Weights of a small GPT-style language model, trained from scratch on English Wikipedia.
Training: 758M tokens, 2891 steps.
Each number is 50 + 12 x the weight over the matrix's rms, rounded and kept within 0 to 99. Layers, rows and columns count from 0.

# down: layer 7 MLP down (transposed), 1216x448, rms 0.185, rows 178-212, columns 0-63
# gate: layer 7 MLP gate, 1216x448, rms 0.198, rows 179-213, columns 0-63
# up: layer 7 MLP up, 1216x448, rms 0.2, rows 179-213, columns 0-63
down178:32 73 63 49 66 36 39 50 51 61 48 44 39 52 39 63 55 58 62 58 47 59 24 65 33 45 56 54 55 57 55 34 65 38 58 63 51 50 51 22 65 36 40 44 51 45 59 56 62 63 49 34 54 44 34 47 57 61 63 43 68 36 61 71
gate179:51 52 52 55 51 35 58 50 27 44 57 36 54 41 55 66 48 25 45 42 33 46 37 58 38 48 45 48 30 52 52 64 50 43 54 33 61 56 50 32 48 43 58 23 62 46 54 52 46 57 45 52 44 57 60 46 42 52 63 57 43 44 47 38
up179:70 45 44 55 39 59 31 39 56 46 24 56 50 61 60 63 35 42 35 76 65 60 58 66 60 47 55 49 43 65 36 46 47 44 60 47 61 43 52 57 47 66 41 56 40 52 51 66 53 41 38 50 47 54 48 47 38 29 50 44 45 36 39 36
down179:58 56 59 78 55 53 53 47 54 46 55 35 51 71 52 51 48 50 62 50 53 59 71 50 45 67 25 68 63 69 46 57 58 44 37 49 28 59 60 59 62 64 32 60 40 41 56 37 42 60 64 67 48 45 63 59 44 54 40 49 60 46 53 66
gate180:57 60 36 57 54 86 24 52 44 52 68 32 52 57 62 42 32 67 57 67 58 66 36 61 44 33 32 38 63 44 44 44 57 41 70 53 57 61 37 57 44 52 47 51 49 44 87 63 40 38 76 70 45 48 42 58 44 48 44 44 30 55 42 49
up180:41 57 34 55 43 48 48 82 40 57 55 78 60 75 46 32 53 66 64 51 36 51 56 56 51 40 45 85 29 88 51 49 50 58 48 48 52 47 58 51 63 60 68 44 33 46 42 34 60 39 36 77 53 57 58 65 54 71 53 64 40 67 42 44
down180:66 38 67 57 39 38 54 32 64 57 55 43 60 51 73 20 50 71 78 66 54 65 43 55 53 69 36 32 42 51 42 49 83 42 50 52 51 18 41 30 53 51 62 55 63 43 52 49 72 49 67 62 44 64 46 44 64 40 54 60 66 36 58 44
gate181:51 55 43 78 43 43 24 68 47 37 24 52 51 55 66 72 57 53 60 25 52 47 53 36 51 47 78 52 48 54 48 53 44 55 58 34 67 46 47 56 52 58 48 24 48 59 58 38 47 50 53 46 44 37 55 45 52 67 59 51 69 48 38 72
up181:40 55 28 47 59 53 69 53 48 44 32 50 62 43 55 40 42 67 61 41 64 52 62 44 55 51 35 54 42 32 42 49 51 53 75 59 42 53 57 65 60 21 68 42 54 45 66 39 58 40 32 41 57 23 51 42 44 36 21 57 44 37 44 32
down181:42 29 42 45 54 44 37 71 50 59 44 79 52 61 54 50 62 59 30 50 40 52 61 35 55 47 46 33 40 49 54 69 59 70 45 51 53 15 37 38 76 42 42 44 31 57 51 70 37 39 67 39 38 49 70 65 57 54 47 37 51 39 62 39
gate182:48 58 53 65 51 43 40 72 69 68 69 46 43 69 49 38 61 50 28 40 54 47 56 53 55 55 40 30 42 55 56 55 71 30 48 65 56 64 62 54 47 44 56 23 44 63 53 49 40 63 55 42 64 35 62 77 41 24 32 34 50 57 60 42
up182:48 56 62 64 61 56 43 35 39 59 63 39 43 59 51 50 21 52 39 60 65 65 45 31 46 53 72 59 28 47 36 42 49 40 60 43 47 43 40 65 49 58 58 34 63 38 40 37 34 49 45 57 43 42 45 44 41 51 56 30 66 40 33 60
down182:58 46 55 33 68 66 60 73 25 39 34 53 51 54 58 59 40 26 47 54 44 38 47 45 54 26 69 40 34 42 37 58 67 64 52 63 60 46 49 57 56 65 59 23 50 54 35 42 50 48 71 49 43 47 80 42 58 30 57 48 77 39 41 40
gate183:49 48 39 39 57 56 42 61 64 58 74 51 70 39 32 47 34 56 38 38 60 46 45 62 71 54 46 41 30 71 48 60 61 41 66 46 36 62 28 44 30 45 56 33 38 50 42 48 53 39 54 31 58 41 61 64 56 54 57 71 50 75 52 52
up183:39 50 63 51 46 35 53 56 34 30 56 52 40 63 77 27 59 57 54 62 74 59 48 47 37 52 46 58 59 41 49 36 46 58 41 56 63 44 43 64 64 69 47 69 62 39 60 32 49 63 49 70 44 55 38 46 53 40 44 36 54 27 49 46
down183:45 55 45 52 45 43 43 59 44 46 38 49 31 46 52 58 60 45 61 59 60 49 51 51 39 33 41 36 52 52 61 31 54 50 50 39 65 42 43 48 64 46 57 76 41 31 48 30 63 54 47 57 65 43 40 30 54 51 68 41 48 56 40 53
gate184:49 60 58 40 49 49 61 55 62 30 58 40 54 62 33 33 58 70 56 64 30 48 48 66 67 59 49 88 44 56 18 57 27 57 47 61 67 35 66 71 42 60 60 60 36 59 45 63 69 36 51 71 38 71 26 52 30 28 54 57 51 70 47 34
up184:61 55 61 50 62 48 43 32 56 26 49 36 31 52 61 38 32 51 64 39 38 29 55 48 47 49 36 57 47 42 46 37 40 33 44 46 57 39 70 64 34 52 68 54 58 71 52 72 64 54 75 62 53 65 13 43 40 43 30 62 40 52 57 45
down184:50 40 44 61 51 63 61 37 69 39 61 33 47 76 61 26 45 74 23 27 49 59 42 46 51 50 49 71 31 62 34 43 59 63 24 41 67 43 55 59 66 19 56 61 58 34 79 54 76 48 61 42 38 58 54 48 64 62 48 35 40 41 51 61
gate185:52 57 66 52 24 70 66 58 59 51 34 46 61 39 55 41 72 64 67 50 51 45 63 22 56 46 70 38 44 18 38 69 48 19 54 23 56 63 41 45 42 52 39 68 39 54 36 49 63 43 41 51 40 74 38 43 45 46 40 35 56 34 57 35
up185:61 47 51 54 68 25 55 49 51 48 55 43 47 34 34 52 45 46 47 56 50 41 43 75 55 49 61 70 53 51 73 56 23 58 44 54 44 67 41 65 39 51 51 23 35 47 39 49 30 60 57 53 42 40 77 66 41 83 46 62 63 50 41 37
down185:40 38 32 31 54 49 53 57 20 39 39 58 49 47 40 49 52 35 40 87 62 40 75 57 34 58 47 64 42 34 59 52 44 56 56 39 47 44 69 66 81 67 17 50 44 39 30 68 52 66 49 41 68 50 39 65 49 53 38 46 64 50 55 42
gate186:40 51 71 66 36 57 52 42 37 23 75 48 67 38 39 31 57 65 37 69 50 67 52 44 35 42 57 60 33 69 26 56 52 39 53 56 49 40 61 43 38 47 42 33 51 57 38 55 34 37 43 62 39 59 46 44 35 52 33 51 56 51 68 51
up186:42 38 44 51 45 59 64 39 43 58 52 38 41 59 49 59 51 67 55 54 58 64 34 65 39 58 41 52 33 27 35 72 70 61 57 59 66 39 68 66 35 46 42 24 48 48 41 57 24 21 71 19 47 69 26 60 51 34 31 50 65 40 47 43
down186:61 77 30 26 56 56 63 62 33 52 46 49 63 29 77 50 52 57 45 41 59 52 53 47 57 40 30 51 45 31 66 38 43 56 36 31 47 58 38 49 43 67 37 72 36 66 37 39 48 55 51 63 48 40 48 47 59 59 50 58 52 40 47 52
gate187:23 65 61 53 62 51 54 34 48 57 47 38 38 43 61 59 44 47 45 53 36 37 47 42 58 53 44 41 38 75 44 48 34 29 67 52 40 43 38 54 53 50 50 46 41 58 49 70 52 64 37 56 51 35 48 38 83 53 40 52 46 55 53 56
up187:44 25 41 57 55 68 51 54 42 45 43 48 69 62 40 59 58 50 56 50 63 45 49 41 54 83 56 64 67 68 52 50 52 57 23 39 52 79 55 41 51 37 61 44 51 63 37 44 52 40 32 56 63 62 49 39 37 32 40 69 42 56 54 79
down187:35 51 52 67 39 39 53 50 66 44 40 39 57 44 54 58 58 35 55 53 51 22 58 40 69 53 54 75 41 64 57 61 40 40 33 46 50 46 51 64 44 57 56 50 47 60 66 66 55 62 35 55 47 77 43 33 54 62 43 40 52 43 54 52
gate188:39 50 62 50 54 39 60 46 50 65 54 50 42 45 66 54 42 34 29 50 41 55 33 51 45 47 37 35 32 57 35 54 35 56 43 60 31 45 69 56 33 57 42 78 42 63 53 51 58 48 40 51 65 42 44 51 43 56 64 50 55 48 68 84
up188:44 79 54 49 56 52 56 37 52 50 29 42 50 55 42 45 57 46 52 42 53 46 49 32 55 59 71 54 21 46 43 52 48 53 48 45 42 61 45 66 46 64 38 43 49 53 51 41 43 59 53 55 46 40 45 54 50 52 78 49 66 61 71 50
down188:39 62 48 58 43 50 34 37 37 61 60 44 50 46 53 44 53 23 56 45 43 46 40 69 31 52 42 40 52 42 41 57 55 41 37 67 49 60 82 34 35 59 54 51 48 58 66 35 53 45 51 58 67 71 47 59 40 47 72 62 78 65 38 50
gate189:76 46 46 58 49 44 53 46 62 65 31 38 53 49 51 56 61 23 54 63 50 47 71 64 70 54 55 43 42 42 51 59 57 54 46 68 44 49 51 57 53 60 62 36 53 52 33 53 36 41 43 32 50 48 50 35 61 39 51 55 42 39 49 59
up189:37 54 49 45 43 52 50 52 57 44 63 59 41 45 48 49 39 43 60 27 33 48 51 61 31 58 50 73 55 59 52 53 47 44 47 48 69 36 48 59 54 45 34 57 66 34 74 63 49 38 70 51 34 46 70 49 43 42 40 42 56 57 39 58
down189:34 48 37 63 51 63 43 44 31 54 66 51 27 37 41 41 43 57 61 49 33 29 47 55 49 57 43 47 48 51 56 43 65 57 40 64 42 41 52 44 50 58 57 67 51 46 63 36 33 31 64 56 33 38 38 62 69 67 69 50 57 14 55 33
gate190:66 40 49 39 45 43 48 46 58 42 31 50 71 58 59 61 66 55 63 64 23 33 37 64 40 30 56 54 57 44 29 57 57 43 58 46 36 56 52 40 79 54 50 55 35 51 50 53 30 58 59 62 51 48 24 36 55 47 73 40 55 34 48 36
up190:61 50 43 29 53 46 54 38 26 51 73 49 56 39 32 32 25 42 54 35 33 54 40 45 53 66 59 19 57 73 61 38 46 55 44 51 65 55 49 52 43 52 50 46 72 47 47 38 60 41 42 49 64 59 57 63 27 55 49 62 54 52 46 42
down190:36 76 55 46 61 54 51 65 59 46 41 52 47 54 39 54 46 46 51 53 43 75 61 39 40 46 31 40 68 34 62 66 67 55 35 63 78 47 50 67 37 45 56 54 46 49 49 59 52 60 46 44 75 62 33 80 36 40 54 36 50 60 61 49
gate191:72 65 31 42 60 37 41 51 54 41 49 68 51 66 47 47 49 53 60 46 36 16 43 58 67 49 35 53 52 49 48 43 49 36 47 52 47 56 33 46 39 53 54 45 46 35 71 48 37 57 58 49 58 49 69 27 52 37 55 39 49 54 45 54
up191:66 76 40 78 47 55 28 51 66 60 48 55 49 58 29 34 64 48 48 51 48 52 37 61 56 31 43 51 57 17 34 46 50 36 26 66 50 56 48 61 51 59 57 43 43 31 58 39 47 67 84 55 42 51 61 31 49 38 38 55 69 59 67 33
down191:64 50 37 39 62 41 57 54 51 34 59 53 43 63 53 47 49 54 51 47 59 34 45 57 26 42 37 45 44 52 52 53 55 62 42 42 56 60 52 45 61 61 36 51 32 69 48 66 57 37 35 65 33 68 51 51 44 33 54 41 45 43 39 29
gate192:50 54 47 54 45 53 55 58 51 50 43 59 55 43 26 33 51 59 45 46 59 41 44 54 43 43 56 38 55 33 80 48 28 56 52 59 62 43 41 35 37 26 53 44 34 56 30 50 56 49 43 61 51 62 54 55 36 47 49 54 51 50 58 80
up192:42 42 47 48 55 35 60 40 59 52 52 32 64 52 41 45 53 47 62 56 35 49 51 58 26 44 42 53 51 30 42 46 45 60 62 53 36 47 23 16 45 52 58 50 52 72 54 52 45 76 61 35 60 48 61 68 66 62 41 57 54 44 50 35
down192:44 45 68 27 43 51 52 51 51 57 29 28 39 51 53 58 55 39 55 20 21 49 57 56 47 50 37 63 36 21 33 48 49 46 64 49 45 49 57 33 26 82 71 40 48 35 49 60 44 53 59 60 60 51 57 48 53 40 50 74 54 45 58 50
gate193:64 40 46 72 49 39 45 50 31 46 72 45 40 37 31 47 47 51 62 69 48 39 50 56 74 61 34 58 57 56 54 52 58 31 12 53 50 41 64 37 42 61 51 36 56 75 44 38 57 19 40 51 38 78 50 58 50 37 42 27 45 55 54 53
up193:48 44 55 32 70 42 45 09 49 53 70 44 59 37 57 53 47 50 39 53 72 48 49 56 57 62 46 52 55 57 65 50 55 49 48 36 49 69 53 50 44 46 46 66 45 57 35 33 40 40 56 61 44 54 50 53 50 44 54 51 36 53 48 50
down193:28 44 51 52 46 58 69 36 60 47 66 62 56 39 42 39 50 52 67 33 66 32 50 46 56 62 38 50 35 49 39 51 46 51 56 49 72 51 73 60 53 56 44 57 57 56 51 47 38 16 42 62 36 55 48 54 46 37 44 44 36 58 37 42
gate194:54 51 55 38 57 36 58 38 34 62 47 47 44 49 62 47 42 77 58 46 53 59 53 62 45 49 46 77 69 56 47 48 46 65 39 37 48 57 53 52 45 64 28 60 51 45 54 49 49 70 44 43 38 68 63 44 55 53 46 25 34 45 41 37
up194:73 53 72 61 40 44 57 39 34 28 63 41 38 46 35 59 52 58 44 61 41 64 57 42 39 60 55 62 47 58 55 40 42 54 52 55 35 54 59 43 40 33 50 51 60 40 30 58 50 54 39 47 50 40 26 50 66 72 56 59 77 39 13 49
down194:33 62 60 62 28 53 50 48 42 32 34 63 46 60 37 36 48 51 58 61 33 66 52 54 66 57 77 40 56 57 37 54 42 32 53 49 55 56 61 53 24 53 59 46 57 38 50 37 57 45 58 59 36 49 32 46 77 61 63 58 60 59 39 49
gate195:40 44 37 64 50 46 62 57 50 57 50 73 66 44 52 51 58 45 68 47 49 38 68 52 59 45 43 65 49 41 46 86 44 73 50 43 50 46 31 54 58 44 33 52 69 59 51 35 43 44 52 57 88 46 58 38 31 56 39 57 55 57 31 54
up195:78 29 44 54 41 51 40 48 42 29 53 32 51 52 45 62 47 51 46 56 39 52 56 61 31 49 43 46 63 59 49 55 46 46 37 58 50 47 40 37 68 44 51 28 60 44 77 42 64 47 58 50 56 39 58 56 51 58 49 22 49 51 63 49
down195:77 63 53 51 63 65 54 75 58 41 41 54 41 65 52 59 41 37 26 46 42 41 46 47 53 57 72 61 25 41 50 44 30 67 19 52 31 65 50 43 51 59 64 38 44 50 47 35 56 44 41 50 41 59 56 59 43 63 48 21 62 35 46 67
gate196:33 45 57 26 23 66 47 61 29 51 57 57 60 60 49 35 48 49 55 60 53 54 45 65 32 29 50 38 59 31 54 56 22 56 37 48 47 65 56 53 41 36 59 41 50 48 54 43 64 37 43 64 48 37 49 50 38 41 53 71 58 65 45 62
up196:39 45 51 41 40 42 47 62 55 52 59 62 27 52 38 59 56 45 30 53 57 50 47 57 75 43 53 36 37 57 21 61 42 37 43 56 41 77 41 44 48 74 62 54 58 43 75 50 55 52 53 51 69 52 57 69 56 50 54 61 48 55 62 39
down196:30 48 52 57 22 55 69 49 39 54 70 49 49 60 35 62 34 32 35 63 61 30 49 50 44 48 61 38 42 65 39 56 44 64 47 67 45 55 73 46 28 39 48 50 54 45 36 74 55 42 71 45 64 71 37 55 55 40 49 66 56 57 56 70
gate197:37 50 71 59 32 65 46 52 50 58 57 20 58 63 39 40 48 68 52 56 54 47 43 56 59 63 56 09 32 52 64 60 75 57 67 57 32 44 33 37 48 54 66 43 56 63 73 65 50 48 54 61 54 39 64 59 53 46 72 36 56 37 55 40
up197:70 51 70 42 48 48 43 34 50 39 67 39 34 53 57 48 78 74 46 40 51 63 44 70 57 49 66 43 59 63 76 35 59 52 39 46 66 45 48 51 46 42 62 47 28 27 44 59 52 43 55 68 52 73 65 39 62 46 67 54 52 51 37 46
down197:54 47 43 53 51 63 43 23 42 53 44 39 46 48 29 44 63 48 64 55 46 48 43 47 62 64 64 40 32 56 36 75 48 49 46 29 43 71 50 31 65 58 49 66 53 51 57 72 48 61 40 46 38 54 42 58 53 40 62 35 51 56 65 45
gate198:69 48 37 70 44 29 46 57 63 55 54 53 47 55 29 54 36 66 55 46 69 67 61 51 58 53 69 59 53 57 61 51 49 43 62 40 36 40 43 59 41 56 46 38 58 43 47 60 32 62 57 45 52 53 52 51 48 57 70 49 96 54 51 63
up198:44 47 67 61 59 43 26 72 50 36 48 34 24 26 42 41 60 51 34 43 54 38 42 18 48 44 20 55 56 62 42 66 45 57 46 39 30 37 29 57 39 48 49 37 52 69 53 62 28 67 68 26 56 61 62 42 49 61 49 57 51 53 27 70
down198:55 58 35 45 46 65 57 49 61 72 48 58 55 45 35 41 75 32 45 42 52 62 33 46 48 69 52 43 53 58 55 38 50 43 49 52 63 74 69 58 51 66 54 30 47 39 41 61 35 53 62 54 57 32 67 48 42 23 30 49 28 52 64 79
gate199:41 66 57 70 46 45 61 46 47 28 47 67 36 59 64 72 34 60 45 48 41 58 58 59 65 40 58 34 23 59 32 58 57 37 40 45 22 52 50 34 59 37 64 47 61 69 53 41 54 50 25 60 39 48 39 48 59 64 61 17 41 40 42 55
up199:56 52 43 47 59 63 57 26 53 88 52 37 31 41 62 43 66 42 16 43 38 66 18 60 72 48 46 60 39 60 66 44 60 80 43 51 80 55 75 44 48 48 59 59 31 36 33 36 63 48 43 68 61 52 58 58 48 54 46 69 47 63 61 57
down199:60 46 29 47 52 44 51 60 47 52 32 56 48 69 64 47 58 34 39 72 61 50 77 55 30 33 52 50 43 45 52 28 65 47 72 25 48 40 46 52 66 73 60 65 22 53 51 65 70 44 81 43 53 36 52 35 67 65 44 49 49 20 57 60
gate200:65 37 58 54 43 15 29 27 34 62 58 43 47 39 57 42 40 57 61 56 36 55 64 60 49 39 57 46 41 40 58 46 78 39 65 40 60 51 42 32 23 60 55 26 65 55 80 61 26 40 37 66 41 66 51 50 57 32 50 68 37 69 65 47
up200:36 40 32 59 45 39 49 63 49 61 34 41 48 55 51 40 52 61 72 50 47 27 61 50 35 32 51 55 57 53 35 67 51 38 44 54 56 50 71 60 59 50 57 57 29 30 41 41 68 66 68 26 66 53 82 41 32 41 46 40 61 50 39 54
down200:48 51 54 50 31 65 56 49 50 41 49 37 71 54 31 64 33 48 33 64 70 41 32 49 47 63 53 44 70 51 47 51 52 45 39 42 54 62 36 54 59 60 55 61 29 47 59 53 45 54 70 37 56 36 45 59 35 52 54 44 42 60 59 28
gate201:29 67 48 56 30 53 56 52 48 68 41 45 56 52 53 47 53 53 35 57 64 49 53 67 62 56 53 40 44 64 53 36 50 40 44 25 64 82 56 48 50 50 62 75 28 50 61 71 37 46 41 47 56 51 53 49 48 30 34 49 68 55 47 47
up201:44 47 71 58 63 48 72 47 52 34 49 53 75 54 57 61 52 55 65 69 39 60 54 63 40 48 56 47 51 57 42 39 42 51 37 41 43 47 48 34 49 71 61 44 62 56 43 47 51 33 51 36 38 59 27 67 43 52 54 65 40 46 79 56
down201:32 44 58 64 57 69 30 58 53 55 46 54 41 38 75 52 61 64 62 45 56 49 38 41 43 46 39 63 50 21 37 45 52 38 52 34 59 45 55 46 48 53 55 60 39 26 65 62 66 60 46 53 59 68 25 39 42 36 45 59 56 55 59 23
gate202:32 56 43 55 49 51 47 56 42 65 46 19 63 35 37 59 36 18 50 70 63 62 55 61 34 53 40 57 47 66 49 54 49 45 46 54 57 46 45 78 49 61 44 53 43 49 42 63 60 40 51 70 44 53 42 41 60 61 59 52 55 56 67 35
up202:58 62 43 13 46 58 61 69 44 37 40 49 59 64 41 58 42 73 61 63 45 46 34 60 50 45 40 45 37 40 56 43 29 38 30 42 34 61 84 38 53 39 47 51 63 52 68 34 58 39 42 61 49 40 20 39 40 55 58 47 49 39 44 73
down202:50 54 75 46 21 76 52 50 57 68 42 39 65 53 45 51 62 57 41 26 63 57 61 57 32 48 37 49 62 53 42 50 65 30 55 35 50 75 66 38 49 66 56 61 51 46 39 59 35 46 56 40 46 56 44 32 47 34 64 40 48 33 30 71
gate203:48 51 58 53 76 63 52 47 73 53 50 60 34 43 38 49 57 48 46 43 55 42 55 66 46 37 51 59 62 37 67 55 38 27 29 43 51 63 52 49 40 31 61 41 55 28 40 48 34 24 78 39 62 68 63 75 23 55 45 60 39 43 35 42
up203:68 59 61 76 57 33 78 59 46 31 43 50 53 45 49 43 23 44 49 73 64 45 45 37 49 67 28 55 56 43 44 36 44 48 26 37 74 61 54 56 46 57 47 65 73 56 41 47 63 52 45 63 58 38 52 29 49 25 41 34 49 35 51 51
down203:19 66 72 69 45 59 24 41 40 46 45 50 47 81 80 37 41 29 46 25 50 40 61 58 39 38 46 46 64 41 54 51 46 47 36 55 18 74 41 46 36 43 59 51 26 39 50 57 34 37 63 71 43 41 49 62 56 58 46 44 64 45 38 58
gate204:64 39 64 56 26 55 41 67 49 43 24 46 55 40 31 35 43 42 26 52 43 53 47 57 50 57 41 35 54 41 31 45 31 46 66 48 55 70 48 50 56 32 41 41 56 61 48 46 33 50 57 61 27 56 65 59 24 50 60 11 64 41 53 55
up204:45 68 48 60 58 51 31 61 78 58 35 67 68 66 41 40 57 44 70 33 35 58 40 45 59 52 64 64 54 52 49 27 56 20 68 52 48 53 41 44 32 53 42 46 32 70 45 60 43 54 61 43 49 65 46 47 57 76 53 57 44 49 45 54
down204:56 61 35 49 34 58 18 40 55 58 51 42 55 37 35 55 38 47 43 52 51 50 36 54 53 20 66 62 30 40 33 81 15 45 39 58 49 47 54 53 45 46 49 30 39 54 57 41 42 36 46 37 54 48 31 54 38 54 38 36 69 31 44 49
gate205:26 64 36 40 45 45 43 52 53 45 54 41 58 24 56 46 54 61 58 36 37 49 34 50 50 30 35 47 61 59 66 61 50 51 51 62 60 41 58 50 45 49 67 65 61 57 45 58 45 60 48 49 41 71 77 42 36 32 58 29 48 28 59 51
up205:12 27 24 64 41 58 55 37 42 42 43 51 59 60 73 52 69 57 46 49 24 37 36 52 58 44 56 62 63 39 52 57 65 65 44 53 45 58 55 42 69 59 60 36 43 46 11 50 51 92 43 48 57 70 47 36 48 44 45 51 62 59 42 51
down205:33 49 64 52 62 55 45 51 49 40 55 48 50 55 29 61 53 50 49 41 56 46 48 44 42 55 48 47 48 56 31 67 49 55 30 42 54 46 58 35 51 54 65 67 49 51 45 76 58 55 63 61 68 72 57 51 23 76 33 62 45 61 50 48
gate206:42 54 63 51 51 49 43 33 38 43 46 58 61 67 46 56 52 50 68 46 48 75 60 44 72 43 68 60 58 60 38 62 33 31 69 59 50 63 66 50 49 44 33 85 55 52 46 60 56 42 52 34 43 42 64 29 64 53 49 39 68 59 40 39
up206:43 54 51 60 55 42 61 58 43 60 55 40 40 60 49 57 60 68 49 65 62 42 45 47 50 33 61 62 62 65 61 48 32 49 16 38 74 40 39 61 29 47 63 62 55 67 44 19 52 61 63 51 50 68 60 48 30 50 54 64 37 48 51 53
down206:26 32 56 30 53 48 49 44 51 75 35 60 56 45 64 29 45 67 48 65 44 68 48 36 38 42 56 45 33 37 56 62 69 68 46 30 54 71 32 49 47 70 51 26 42 56 51 52 69 44 47 42 59 63 73 50 65 47 57 38 28 86 60 58
gate207:54 41 36 50 51 30 69 60 83 56 60 62 33 52 51 68 46 34 58 30 39 51 67 51 56 40 50 72 46 51 48 77 48 38 56 43 67 35 57 46 41 54 44 47 46 53 45 47 50 51 67 42 66 63 58 41 39 46 49 50 54 65 69 60
up207:39 54 69 56 41 54 41 62 27 36 47 30 70 37 65 36 61 40 53 62 48 38 58 43 43 57 48 52 37 42 59 40 38 51 59 36 27 49 45 51 61 43 71 45 65 59 62 53 64 40 56 60 52 77 39 53 44 63 49 51 58 59 34 40
down207:70 53 54 48 44 38 29 74 52 57 41 44 59 50 56 47 37 42 55 54 59 44 58 55 61 67 49 62 58 49 61 47 53 61 70 43 58 42 26 52 33 42 50 41 41 48 62 34 45 51 44 57 37 53 65 52 50 50 60 39 59 50 53 49
gate208:55 26 48 42 33 67 62 40 56 43 66 59 54 45 42 45 27 36 50 48 58 53 58 34 37 65 47 52 79 63 62 39 54 45 53 60 71 41 58 49 30 32 64 57 38 60 43 61 45 48 41 56 62 50 73 77 41 53 40 33 61 66 37 35
up208:37 69 65 60 48 21 60 64 38 57 49 48 54 54 38 66 50 52 68 55 55 40 62 50 58 36 36 36 42 52 44 39 42 45 34 48 36 61 35 63 46 50 59 45 59 55 51 44 45 50 68 45 72 31 46 66 51 34 60 67 66 72 48 74
down208:52 55 62 59 37 37 59 61 32 49 60 35 61 38 69 38 55 25 28 52 51 42 59 37 51 46 82 47 35 20 52 40 63 37 68 59 13 50 63 53 50 69 44 34 32 24 45 61 70 53 53 32 53 46 43 57 64 52 64 55 38 59 54 37
gate209:45 55 53 51 70 42 38 40 42 42 44 47 37 55 55 39 50 46 54 49 71 56 47 71 54 61 45 37 46 47 57 47 29 28 26 53 43 60 29 23 45 72 72 44 42 39 41 62 58 43 62 45 41 50 46 56 43 50 39 58 41 54 51 50
up209:53 55 60 49 28 60 57 55 47 52 52 52 45 70 48 36 30 40 58 58 49 47 57 48 24 54 42 46 40 40 41 53 35 48 35 47 61 49 40 38 51 49 63 51 51 41 67 61 42 51 50 25 50 53 49 54 33 67 53 65 49 63 45 47
down209:31 55 34 51 50 44 38 66 34 60 40 50 64 32 59 58 52 82 36 82 53 59 64 66 39 60 30 26 39 48 65 28 54 61 37 59 27 43 37 49 50 55 55 63 61 42 60 88 41 53 58 48 55 46 49 45 39 39 43 65 58 38 53 36
gate210:40 57 62 40 66 43 67 40 61 65 48 40 52 69 50 47 52 48 27 42 45 27 44 36 46 63 51 49 48 38 46 34 72 48 36 35 36 54 54 43 57 42 55 46 39 46 62 58 52 62 65 27 39 68 50 56 25 61 58 49 35 54 66 56
up210:36 88 49 64 54 48 84 58 61 39 47 45 48 66 59 53 57 65 30 55 56 66 73 40 49 57 57 58 63 76 47 47 34 31 36 44 53 63 45 59 71 38 64 46 48 29 27 58 66 56 50 57 24 60 51 54 47 38 45 74 49 51 59 49
down210:70 52 42 56 59 38 54 65 61 63 42 36 51 34 44 19 36 48 49 52 34 46 48 68 52 26 42 58 48 59 54 65 38 48 36 54 53 51 60 40 31 46 60 72 56 62 30 42 42 49 50 69 59 68 53 40 72 57 84 35 60 57 56 60
gate211:44 43 46 32 60 75 55 43 65 49 36 55 28 67 42 49 58 51 58 41 63 35 76 44 64 56 48 45 44 52 79 42 53 40 61 49 60 49 69 49 39 26 77 59 55 40 37 39 58 47 53 73 38 36 53 30 59 58 55 55 57 43 65 47
up211:59 34 31 43 69 70 52 67 58 53 48 62 46 63 39 63 42 39 54 47 48 56 59 76 60 67 38 41 53 62 58 49 46 40 63 47 47 53 55 37 44 40 77 69 64 40 57 42 29 65 60 54 44 22 60 48 57 33 75 45 58 53 42 49
down211:66 28 64 41 50 49 75 62 37 44 41 38 44 34 26 51 61 37 37 49 52 35 38 33 72 55 51 39 57 52 36 45 55 39 39 55 26 41 33 50 30 40 47 24 66 58 45 79 43 66 47 81 27 40 74 51 87 76 43 56 55 57 55 24
gate212:58 63 58 64 24 54 53 35 35 53 61 43 60 58 49 53 37 58 65 55 66 37 55 54 59 50 44 45 38 54 53 41 43 41 48 47 44 64 38 48 64 41 47 42 54 67 65 49 49 53 57 45 72 43 64 54 47 44 40 44 55 56 41 41
up212:34 51 35 40 39 51 62 50 42 63 44 52 59 45 49 56 37 33 53 44 44 68 69 31 51 42 58 25 71 38 66 55 40 40 49 53 55 59 49 71 44 75 42 40 70 62 69 47 50 37 45 54 38 56 45 57 34 67 68 56 53 66 62 55
down212:54 59 42 58 57 56 34 46 47 48 43 51 51 58 51 57 28 50 50 43 45 48 67 47 44 52 44 30 13 70 52 67 40 42 42 71 49 70 44 54 59 22 58 41 48 51 26 43 57 57 35 53 46 47 46 63 57 55 38 55 62 72 32 61
gate213:47 55 67 49 51 53 62 39 53 45 46 64 45 44 43 53 57 47 50 54 57 52 44 52 50 41 40 61 39 41 34 43 29 67 48 20 50 65 57 43 35 46 59 33 28 61 72 55 44 58 63 41 34 39 31 56 39 52 12 59 42 55 45 68
up213:40 42 59 61 44 52 52 51 42 34 45 33 38 38 54 53 60 57 31 64 28 76 74 48 40 54 49 49 74 51 43 60 43 49 41 51 66 56 60 48 46 43 57 23 55 51 66 61 51 58 38 54 23 53 45 70 44 53 21 57 39 67 66 68